{"num_key_value_heads": 2, "intermediate_size": 256, "init_std_up": 0.0235, "final_lr_fraction": 0.0}
Each number is 200 + 20 x the weight over its row's rms, rounded and kept within 0 to 999. Layers, rows and columns count from 0. The size before them is the row's rms in percent of the matrix's.

# layer 6 attention key, 64x64, rms 0.103, rows 0-63, columns 0-31
111,201,186,202,181,185,208,190,228,191,210,186,208,202,187,213,185,220,228,215,167,191,183,206,205,203,207,185,218,187,172,190,189
097,213,179,207,199,187,188,208,218,193,204,187,222,197,151,184,205,201,204,205,178,202,191,216,206,208,240,199,209,195,200,212,194
160,201,234,198,227,199,191,231,214,227,162,202,210,192,207,227,184,186,166,165,200,174,192,193,197,204,181,201,197,231,208,216,200
154,211,178,187,183,197,192,180,193,199,231,167,223,208,179,183,187,208,226,238,195,210,188,224,204,180,227,196,213,219,222,215,176
112,195,179,207,182,188,182,183,189,177,239,189,228,203,182,162,211,212,216,220,198,227,201,208,178,178,201,222,214,198,214,208,180
240,205,235,193,215,200,197,226,211,223,166,209,200,196,214,239,194,181,177,174,206,175,190,177,202,215,173,191,187,224,201,211,207
093,169,194,195,154,218,207,240,200,204,225,167,233,214,215,211,214,168,194,202,194,202,192,205,175,204,198,194,173,211,241,202,203
071,187,190,231,214,190,225,192,229,198,214,223,184,185,218,174,216,201,147,186,216,221,205,199,199,224,211,207,204,196,195,213,188
079,168,186,177,180,167,220,196,185,222,235,192,216,212,219,186,221,194,221,188,193,181,171,197,195,193,183,180,185,203,192,182,222
089,213,188,166,229,198,236,180,156,201,186,215,182,202,203,205,206,203,168,190,212,201,169,193,224,230,228,195,205,188,261,162,180
081,198,236,216,208,176,190,183,229,210,182,196,233,207,210,196,221,179,210,201,218,221,168,197,192,173,221,214,202,179,187,231,150
090,211,191,226,207,195,160,195,188,203,204,230,189,204,180,230,171,221,201,208,178,215,171,199,158,197,202,182,182,206,202,227,210
098,208,195,223,197,221,210,182,181,232,169,211,184,238,202,199,162,230,181,193,217,220,199,215,196,196,217,186,204,217,195,206,211
085,173,189,148,208,170,149,185,208,185,176,197,184,227,227,202,201,195,174,204,209,206,215,225,222,185,188,248,199,188,225,199,221
089,164,207,236,211,196,207,208,172,241,184,176,201,190,182,193,211,211,182,207,222,197,203,174,188,197,197,198,192,186,169,181,218
087,230,197,199,215,201,179,192,178,192,187,191,218,219,205,173,201,205,226,162,211,251,203,203,187,232,229,179,209,178,147,178,197
084,219,184,200,175,199,207,208,162,198,182,196,199,209,207,199,174,218,207,207,217,199,199,198,205,183,222,245,196,222,215,221,193
076,237,181,206,214,194,181,205,219,178,210,175,217,210,161,182,197,207,203,230,179,213,231,193,188,210,143,209,222,205,183,191,195
094,191,185,212,201,218,200,192,191,196,244,172,181,173,172,241,231,197,223,235,186,216,203,183,178,168,217,198,225,214,190,210,174
088,184,185,227,161,216,198,208,188,227,182,169,220,195,202,212,186,220,198,170,181,213,234,204,195,223,198,183,228,203,224,208,208
083,235,165,180,158,202,235,200,225,210,181,199,227,177,171,194,233,200,200,210,227,196,206,221,202,188,217,213,181,237,212,186,161
089,220,174,178,207,203,220,185,219,190,213,210,200,188,201,216,233,194,211,161,239,203,214,158,180,212,197,235,188,192,184,206,220
095,230,188,224,238,174,205,199,161,188,205,201,177,191,198,205,215,190,184,233,223,229,195,232,188,195,169,202,179,194,158,197,210
095,220,225,184,239,171,210,211,201,218,228,172,218,174,207,221,233,201,192,231,179,195,205,203,209,213,217,191,200,226,193,202,194
089,198,172,193,209,213,198,191,159,190,183,191,195,189,255,203,225,227,218,187,197,194,185,211,180,188,196,199,203,179,214,217,203
093,175,208,226,167,226,208,209,187,195,182,177,173,194,181,209,238,205,188,229,204,226,180,207,194,222,198,210,197,179,244,207,209
100,216,199,205,155,166,215,219,209,205,215,215,214,215,208,204,191,211,199,161,223,232,191,202,226,164,192,194,235,188,196,226,208
086,196,187,185,191,186,156,205,185,229,182,185,182,219,178,167,215,196,173,162,206,196,232,193,217,191,195,168,184,206,220,195,204
095,205,236,172,186,224,214,181,199,200,219,189,204,198,234,179,193,256,205,220,217,194,201,190,210,203,168,223,181,188,216,189,192
092,203,215,194,183,191,213,220,194,209,210,211,202,168,226,202,220,151,179,188,220,183,192,199,192,181,218,227,234,174,227,160,187
091,220,226,200,173,203,244,182,227,178,215,229,206,200,201,185,185,198,204,198,201,200,201,180,219,225,186,221,197,212,148,192,205
098,218,164,240,194,209,193,196,194,177,224,157,165,207,204,186,202,196,234,202,246,208,193,205,205,206,194,182,184,192,182,196,181
094,223,167,193,215,225,206,198,209,163,209,181,234,209,207,181,181,211,241,194,194,179,233,171,218,180,190,184,206,176,171,196,198
075,194,189,205,184,228,223,217,230,171,194,228,227,218,224,184,190,203,207,166,192,200,167,176,210,214,187,180,215,200,209,179,191
112,208,181,212,206,205,221,187,211,190,173,221,199,197,205,180,169,182,208,203,198,181,235,165,176,185,205,208,219,212,201,217,174
130,206,216,172,202,206,182,195,163,215,183,211,221,199,220,216,216,191,195,207,176,187,179,232,225,210,188,192,201,177,186,214,214
085,190,179,239,191,221,227,185,213,170,217,182,185,213,183,177,189,189,204,214,196,183,231,169,203,183,208,186,199,201,177,256,211
195,191,170,234,172,202,201,166,229,196,200,199,200,231,193,165,200,208,187,227,182,209,216,184,164,174,221,220,192,215,212,217,197
079,211,215,185,242,207,206,175,202,211,185,178,230,164,175,208,214,221,208,212,188,242,220,206,207,159,190,192,215,250,167,218,174
092,154,212,215,212,222,183,213,182,206,200,171,202,198,210,164,203,182,221,199,156,195,205,173,181,198,212,197,192,198,231,188,211
095,170,220,195,182,183,183,217,168,214,203,207,206,180,180,229,217,213,173,241,220,198,196,184,207,198,202,212,189,228,219,246,180
080,212,227,170,214,174,178,231,253,173,215,166,224,167,159,241,203,180,195,185,172,183,219,209,199,228,220,195,203,204,167,177,192
088,203,196,171,205,146,190,206,191,205,179,171,216,240,197,212,223,177,235,228,205,161,200,178,198,230,209,228,195,196,186,214,163
085,224,144,187,199,221,208,243,187,172,194,208,201,179,182,202,211,211,172,202,219,195,230,192,204,204,210,229,215,168,181,178,199
084,195,224,201,230,214,199,199,178,198,216,191,198,205,222,207,178,201,183,207,220,223,207,241,199,182,204,196,201,163,199,194,198
080,243,198,165,161,223,180,210,230,186,197,201,201,212,206,212,191,204,218,199,199,196,205,149,197,192,218,203,172,202,192,204,193
086,245,183,178,209,199,201,179,231,178,203,185,197,247,193,204,241,202,213,187,203,187,199,219,185,171,180,184,199,220,185,188,225
090,186,190,198,183,209,197,219,212,184,178,229,189,226,203,207,241,200,227,168,198,211,236,205,176,212,210,216,209,204,192,166,187
096,163,205,216,190,178,188,188,220,238,211,203,195,231,195,226,197,183,203,255,168,183,198,215,232,202,181,203,177,242,211,193,225
092,220,187,191,179,212,200,223,171,169,192,248,201,198,243,210,197,183,186,218,199,170,178,196,203,214,172,193,208,192,195,228,197
086,161,225,208,213,203,160,205,227,197,202,214,219,216,222,181,210,177,211,188,205,214,184,226,200,174,227,231,143,225,158,212,174
094,210,202,229,169,193,188,218,167,197,173,231,194,211,173,198,220,228,209,225,209,158,156,197,186,218,207,199,180,229,203,229,213
085,193,199,194,200,172,182,190,217,222,156,207,230,215,186,199,233,194,228,215,189,217,231,188,205,231,188,189,204,228,210,208,212
080,209,185,222,209,217,194,202,217,197,201,228,190,223,219,184,147,187,224,222,234,189,203,231,210,176,181,229,200,192,197,195,224
097,224,203,244,220,219,204,198,183,205,174,224,218,200,193,208,208,231,204,167,195,209,180,197,202,213,202,169,169,196,155,215,183
098,188,197,214,141,236,251,195,234,218,195,212,196,173,227,207,208,188,194,209,217,211,172,171,182,206,174,182,214,245,197,199,195
087,199,226,189,201,216,211,207,230,183,237,174,207,201,218,190,179,214,209,192,195,208,218,198,212,197,201,150,218,175,192,217,182
077,225,178,227,194,214,194,192,180,194,200,260,195,203,202,202,183,222,201,218,215,198,205,210,200,226,215,170,193,189,213,187,175
101,173,196,176,199,192,167,186,192,233,163,177,185,212,174,192,211,196,191,174,177,197,217,215,230,168,221,219,222,204,221,204,205
076,211,182,226,185,225,190,197,209,206,206,227,219,222,194,191,248,200,214,207,162,194,205,235,195,185,187,218,195,217,180,223,168
082,181,218,200,203,212,197,175,191,200,253,208,209,202,234,199,213,190,177,172,184,169,228,216,186,199,209,179,206,172,160,217,185
083,199,176,206,197,174,212,188,203,175,219,213,196,213,198,186,158,211,184,177,210,203,169,192,200,191,208,225,193,202,175,201,241
098,192,221,202,180,179,209,188,177,198,198,177,192,206,212,243,221,186,196,180,172,188,215,209,182,194,192,209,191,221,172,219,199
097,205,178,191,182,205,192,201,194,188,208,190,167,210,175,240,182,232,177,210,217,229,221,220,177,228,216,191,175,223,225,190,196